{"n_layer": 13, "d_model": 128, "n_head": 2, "n_kv_head": 1, "head_dim": 64, "d_mlp": 320, "vocab_size": 2048, "activation": "swiglu", "norm": "rmsnorm", "norm_place": "pre", "norm_eps": 1e-05, "positions": "rope", "rope_base": 1000000.0, "rope_fraction": 1.0, "qk_norm": true, "attn_scale": 0.125, "bias": "none", "tie_embeddings": false, "parallel_block": false, "init": "normal", "init_std_qkv": 0.047, "init_std_o": 0.00922, "init_std_up": 0.047, "init_std_down": 0.00922, "optimizer": "soap_variant", "lr": 0.0174, "beta1": 0.95, "beta2": 0.95, "weight_decay": 0.018, "lr_head": 0.00972, "warmup_steps": 53, "schedule": "wsd", "decay_fraction": 0.914, "decay_shape": "sqrt", "final_lr_fraction": 0.0, "batch_tokens": 65536, "seq_len": 256, "doc_mask": true, "train_tokens": 140100000, "steps": 2138, "dataset": "wikipedia_en"}
Each number is 500 + 40 x the weight over its row's rms, rounded and kept within 0 to 999. Layers, rows and columns count from 0. Numbers have three digits each. The size before them is the row's rms in percent of the matrix's.

# layer 10 attention query, 128x128, rms 0.307, rows 35-63,99-127, columns 0-63
084:508501543482468500536552544507496454462530507467527501468566584453563470496489485437525471448457525546544528505495530516465555517487484485495422517496461447503558575512485487556508506420514521
095:433457498456554506477485464498520501511464566585510465520471481487453550462485467509524530471494478453402423511439550438513510453463532521449538526534457495482488520544495461535542533535556390
066:455517493491553458514495484477520568405470499481512486497492531545457514523494459515474533494496492443534512573402543483479470504443437543524590522497552567538492506489450557541469527487491493
102:470507561444508499571477472497515515497453465469464541556450488577501531426520555532512477503570489445477553551484471451553492503508492476425503540500513626530547459487499492550479511560456522
091:425495566536510492458495527472491487504555477447551559557531381507535542544455453540489520449493508404544483442480535443517439489545489530570578484535514523506526489490466513477517517535514519
085:483472442477480447513493594483480531509454526523571409426543501512499489435472513536469506539450456455508435526497463477490508494531488399513412506484532497575475464483521490481475461511494493
096:499452540432486499492473476479487528461425456577470454458459503494459599463467522497599468548494529521543526432480448443496479494496435519514564517576462493499498509548474463554455489506548423
076:464526524514549420471561500512518489512480564469499520534455478470533501472507493481464475518521524523567476436530487455521464470533547498538531543441509511502501498509420506542527458448496493
102:484494538537525469453492528470564467512513394478493443461463584457491506442499508532491486473549526506484513553523519451518477532496480510556484495504522533524482493491563393407555519417494515
101:536494527539480528537450588575504534585606482525506559516557480456476491448496476533529455455541549517502500538453542460498475519438515438558549472551524477453535534418541502492503469425514515
104:492437427472489553522472541546448449472565446484523507504482478490447578480472500557499560512461530474510558537507456565512520512475447462519497468445443532535479569517541459510503452482558530
161:502544505480550523498443519513556459573557372496455523437532481470498445482486455552461488476497513457478503546477530486515448458499495412500463477509562463503588521446552538495526496496473561
082:504555528464551531506516547499562533575557507500443401540476517477564507492490485530452527522475495520490574479510516499388477483523518570523553539578626505514510484472461541534495551496493494
097:519458535528449542503452444515447512431523532525453523509511498536483551521561508511492535492512443431462567481460483485423474535536528472491553512480583451513509507461345478468550521552556532
122:545512536519432508437552486501484498494525497557470511581506500499530471547478465449538455577508504594449558444485494477478476491493520469470450473534434473428463496580492459458503484524508482
118:455500455504540482479546508477492549443451562434469470487503452558509487522556576501537527592573533472529473497518540457487598471482485559515500519525547494505524448512432494493516454481403524
092:560452572463364470493457525539465501452486522543465488613532575480546429522520470529433510456486453475483503496462501546610533517482448454481497494407506509490467500506501479439494561495467521
114:499468529540483456505481492511516418502517447428498501505499429456557414522518440434400459446439568494524470535534525523568454494491476425493425437495511410490513512454549518418506504522517462
118:481455542489493428435513550475436553473544573434507452567463514506503484494492479465536474477542477528458501423445508549519468453500486525489584503508429491538496577484489503503495567480494469
101:459516523455506494508548544514492516488557582531499434481511565541508505524529458496521472469487528490468444418495532528399499541490536544516517512511463438452468458526473493533503542401544489
100:475488533557474376505449396501520476469533488574452484519554449459472446513482502473424484462508534492508438490476525510421515501472432520512540482502486491478533437445573484450494506547497527
099:491529456461542458533540513540400479511483630482541448524459471512514541517479504507496498451483533457533552465556528530527531575431556533474514512496528476471434476499455510476516443538448497
097:492499447459538509523523497447496539510515560511521575520541507525535620525527510530468497492486491496517476468521464465531449480545482476431501493541538452513578472458461540493548531532480586
095:532443505502499607437400495465492493494516494593472508510448522432546412463522488513503487460544525520455501501501448455519452518552496483518575511510541467504426422476536461549536556521479512
097:521480464438473452497552493485562497501489464438520400487452570486508502496525445504516504541460460520495528551514456537520520485568519492449468492474518481569502470557518513567496572561520463
099:497491618479520526510526442446467482509429561512558481448531483566557491529478512518549505445461486467538487419540537400503496435470507568544547539537477452562504458580396486519506497515532478
113:516488524536495488481457477436559443505456456540486509443502491468504457512441492512451483578469456429447514548498518457493428458557509497487438525516527440498551479434411480516585467525495517
087:546428519402529544409502525471555554479398498535448437490508482465522443498541449538481540522517559497460460443520505540526498474511491523497554481536520448527483493453581506565524485523494522
140:461480571501553560407490501446627483532490464517472459455536565513521457482506540497508485471472468509467483524478498492437488497499450557524543543546544478517513507419505476520552569539554510
088:544456522492442495500542501496449524498471516568479547558502512485545481469528448491442484525515488547479439551512433504474534507475483417487457530510504423568474436534550491502507499432499529
082:512586443494447505545518509457494505471452569448501522536506515508529599475543553506509430469601504537504497556554530401485486509465449500447478486520560501451462472508498538460446476549523452
073:481471563480561495426488483437497526508421486505452535541515546543508507534513471527447523530484490473483541491474556459463489504504508545491537456449455557528513521444459522535469560588501436
116:504460474459499495467528481479514487535498533487455455477467554406465516461476517474487446509519564494407469510492523470575496521468510496529571546479431508502544525380452511466490506521441458
086:498621553481504468513535462549428528532484572480461509479466440493587510526538533457461418486438525462466463475477473457472504451488558525431439493554532513499494528539502485599461464536486469
100:599578534493558541524580493472446519502478544541426522471453496502475496441537489508490478524469485442483464506530549469419487515502571558491520513527523501475451468509585571492537546554508483
096:547457491431528545528587512528539524527459474477506518489509470494512520434492515454582519534454472483545501503448530420512463530442538576526435542523469484555494448496546472489515533557549547
085:539515521504511427558487551519451469582500503550524478522441557460468532535445488520534440543475453490522442441573481560487472525550492482495499459535538510507541487488496497487524510484506490
106:496455497403552463516425498515553506524503485476486516509456472433487481523433447458521532524423524499530513507479489501526494425573529520482434517531504506551562517514496486466515589490466476
093:474496467445527552500487532526468549454509418557509541480450526500544470478471588455478509451475538536556429518497484570538503447564501489522492416503490528447526537473508519444406475481510540
097:487465523461505502473519522523521508546529495482537441485538475478468479547469492530513450542422497480484452551472540509427515445508433435577524429433499537410557487473508479539442433506581491
130:498518491542522474520473456474528505517494473468482485506506525412477455472515445515446557562433521505494495530408482523488443475428514465432533446478410470438432548450495464481411452529442492
117:526470522482523461544517475493535474523485526559575502485520514578552480487427542530462556469479504515507501567481529506471441517451459447532578514561499521431599464576425494455466489563491473
103:463458494459469518486510554440422449537424468509468471490436470550534486499490478469451452460535404547509459482470499494498420496532486463522461466528509576461514432547459499552583484453521460
119:577580519511574541468450513476519449497433527513556513543500461522494530533518482572534449517510436575480536425553528463467466485475492493377445484462581516486505455498524496405539558541464474
118:499503497497528477568412551516425474450522528533495483526499466529509444522432455538493526480451474509494511500451516547503523470583439549461542519511442505439534483518486518469408540491463479
114:433542482493514456454491464563424489540521466541520479520481485438459483426461477508525452456458563495512492514555534490575489543451502480409480498490473553445599492522562510500427556562466521
113:565498500385504528462441496495542479531461529553502527366504453523498514541506494498443572467547456543501462539463502461576522541498619506443503492506491534455512535431509445487480500499524488
117:511506485468475541494460498450494516555581518420505429514566503506445481484590508538517507460527490489495505580502440513479575510425490451497405493564477457437499455465519499519546550559578530
118:485415487459495448478560513475527501475450464522559493452515532556579525425499518482515456500523458531460499523499539495439531515445495540551572549468538534475477453472409489542558465529472495
101:471488523513418479539521504494577521496442547537465517548525505502489489546503457536440488502482463483470488511547400549512514434532499414469503481516494444536535490537524466469501467513576505
114:520529508439507607419531551479495557507538481516440495530508544470493525475448444481519541509559502487447422499557487508554532455511586482520487503466545522543433444502516514492553509527490533
103:495540449507474465486510481443450412450508484484493505491492451452555551480398539509504471511477504469454444467450456547537505553505498583453543520537473499573476497513523494492442489462531510
105:582544530547490389513492482529511504526532500514521522570544514570510519445449505528484516487510524437485485521497450441505533465457492484402520450503550474519463524596530502519504502478550500
105:450479520472514451459471482528436503541486468548466471490509528565448505482452518517486499503520552501501481518607478517507503495559464476535508465508518503519477480504536504538512509395578493
114:495484556484440509517549481490472481600546539497535514441436498521477514589562509451501462420531503532521546435543542514503532562520536464506564465470461503501453448503445508501494506553384515
133:528505490460522474446485529516532545469502436510497536503516518473464619507482609455564436464504501565509546480584471442467485508519493489486508454492504529468547490554451500404559548489494461
119:428486474506469507397484520553497517533431510506452491548529575552402518585420507498547496522536484509497512495518447473504507535500511488511496492552506576429489523524525522489530524523587526
098:503456503518550559475536530394468514488508518542478536438527501518452540444500533501572525476476502503518518533489550481488476514479504508557517469476551527435474479554444526554534492506485478
# layer 10 attention key, 64x128, rms 0.29, rows 35-63, columns 0-63
087:547548473525433465513524529570644479501472460586454523534467497463477566479536511579456517527445499513477529456493499516543481538504544571459481485473522519447577562486468552414481533514469554
096:612571463515474441476547552526557461519525483574467530468515461480513603509435527480541465473568504467467530448471524450555490498518546506452471520556559545476510479497528494474503443502469542
105:497471519529499509454472451531493519514545455443552477536563516494541480523463438494506546443440518426442475509456516511554563513447412448490517523511427524455487579531495464451502517485512526
099:506523533535517540431490420567468489586497516492523579509455461499490492613568437514472508486527496493484426508522545456541509462508506424441492469476550483566477486525537430385446472489500548
097:551532469564489523555436465498574510517473513435555455488500487498503486478450496504495527441526483531435548548483567504525525516451544520488485512522446490444516525417487502445391542451539498
099:501523509512496502511543557516507462510515449550508485496521527456456543555502551533468575481571490513500492479485456495542410507488557552426526487522467455502485418579445523553590483527468519
101:533489442435508509522516608474500478561502502547510561468434528437495533480540416558463431488450533504517571480499512476537495425472496425504468479548504480505547530517488524566511458444472516
131:543474449436561485546543525536500478502462547551495475464455472485548518483538577497523459532546432570500498443510435461447489507545497531473501463487540518523499494531492540483595447526465465
107:436485494512498521446482494438572589517469505517531478556561543487493470533512526465456517584474469464474456561502390481463432464413559526520513513483542480448583538509468524575476446516483452
087:567537516484517487483496435478560483494506449444496495481479505465537505513489499491504516452524501514396527485548489565493494444522520497498438492484495540532506483554425531417509463532506477
108:520485476476463475483450485506465537500478484476507485442511527464476497521495514519561519473512542467531527521447467467503438514513506549523471532520530512536517462499614473478474520555581563
107:488577491547453527429522513489531478484498474544478470557519456538516452545461445492540503484462532495536534525421477472536495494597365496489514523492507468458563590539555531442466519436519507
096:458536488457484509554572494513443494559547488476465503486497465436521445517596501457570471415491437456483483395520553473527515524478535529553459554475491524469476559533537440506452521475474512
092:489565410450523512523500462512524445442532490489554458453453485476558544590524433525411496474470565468437406499536532522453488477585481564459436461552432497531490567497541501481458555493578451
101:539502442494479500512487536490503416505559534500490557526458422409485483520509535451531559461586515504597440478556445525489461509564541548526537494524474469540486413579493469531482512435544517
103:548460460562551539497527501443521489452511525504546571474463498500536470456527459524575443525566472401520479504579529516551483579390546462494447516481489481512451493502530414603482473524529537
110:485544474552516568561461559506447487508500513528513573497471508472464472507506473485446451539530496502533516526534456515416446411515557451508442496546455494595493513506561432437546461420479472
104:518487463505535506545529497503456481490489488479464548489490515457490477459548531485481505478449553482530519483499495457472437475525432497504452467490515533523449406479554453439535466487454447
093:527477471510568517513481488492505428463498516523499570527441493494449484496470502488505461399500528549514516472479410514598494448510480575550539508445459533512492487475476477524434438526491471
087:489540484477540466554502477492473545481522505509536551465517467481457431522468515459557536536425446467536502477478512467532501464510584514559572496511531538563520539492485487535426493517541558
098:467541526516506551459508583483521488520426535468545513549433549513468437540505483512538473511465508504511469477464506485479445551478484513536452491547520520480424557439461458447525505553570487
107:474446467519480514500537478533528488496513541476502533459490459542523550509584529492445530508455498425519532535502499504541460518530518428506471546454466522560631455467477550472507415586517525
087:516533543502454478532460479515557416498473498494584543522542529456436517544555549480408522553501514532455452492484514504537556533482557451498497454532536465460471542517538503560512627523470440
092:465497537513464474570487424517539572475496508528465514521461504500491442559496456549488513498574516519483477503491541545532452453510423557413526557507564519508523547484513457576522508521518530
098:523408490582473479418564566490436439525545484477548551530438483494504526496510518503499491540525540464574442508538505452512511529459448514533471453490492488513514597479476472480503432489493550
103:517506545526560546559474475504470463505491526459497501569509442507497590506519536512464498512505458382445479508534408447434506506482566460472429533500494525462539467441503474483439477496436432
110:548483487526482500477496476484483497550561513494425532484451499498589516546549409532504530467522452522590556482552442475495520497498492470491462568435517539526520479488409527528521437472435557
100:555568523433563573492455503526522478501529532526537546460535492501485550600433458476491425459464441503552560470488529482487511482429452471536469559464544483573571512488485473536542472507447448
100:499522521465466443488493523475471502517520523492506476424450570520485480557509534425557465521495514502541467480501433516481542501482570508504462528424481501523537398489477552534599434510501490
# layer 10 attention value, 64x128, rms 0.246, rows 0-4, columns 0-63
110:442525519437458515453494553547475452522511482481494540471476508545451484468542438521467544471476574510501430515493489472444483413460504505492451425563556488568516497568439451557450524524537489
102:510546449471563450454507532480475484532521560529486500480516530564546570536573482374479521492507500505595486509543469490460517496430506507531549506601453514582561433476567431496508512467568504
085:523488516577421522516539559483501543476547507491547528459483517401534465408461470478510517500492475492440568500440568477485529517488537549462518480531564514506476483442474532450472519484515570
096:504569439523561488501535517513524468491521486527515504496537431447501520510477466454442560562497647569510576514488429481480515445504491398488501453531515483464485493512566489480504481531478513
114:501495435468564459477553520471472534434508435536515558463489483493505449534458515500523536466526503580523457436444454492525521518471547575539552463469514579491523513530419514491476480472407424
# layer 10 attention output (transposed), 128x128, rms 0.257, rows 0-3,64-67, columns 0-63
110:499505577513520452499529526494510554546485490530546501508526511490568474508491515539511509521562562501523382453502514409540528455507471493475547472505552549525474483483476540506492518508489443
110:432538457543518560555460505516507454450429486482486499487527496493616499450552528508517554454520504598477519490541467543509441519514503469472459492522529575476492455470543511414534532498544512
095:469480442495475469504535539533469499552518410481524517503483544534436562499532468451486576500480503496400466545466546458513496532481541501456500482490511548531510505515466542532505520539530505
093:532457480585393496438513506475485507504503468583437497504485416525534541585532568509437550486456492509494523478489425470564495463500473444445525486507528541508538518527509454483572479528513452
107:466503457376529436439489431518472530478501541454496506505499508486525510480473516411507552464471497480528561478500551542515507537534567543496529597453487435507515478493547512509517455518476458
098:550576530522507503491526505514441463496519491480502537454499535463466457480464440433456413467499547423494533558490541461521525500488641458539574458483514462485486564477472515511536490484521560
097:446455537378471541491465467455496438484515478525450551551553464491447456495441528506480439516550496513531451495542460482537450478504465523505483509546517515512492554553526508454485477550536549
096:562488581504483488500501482489537507509521460512536495539514595411423451512429525472529490473501504502474523575572547509457462492529493507479450437536436464461459535473482428534449498450516545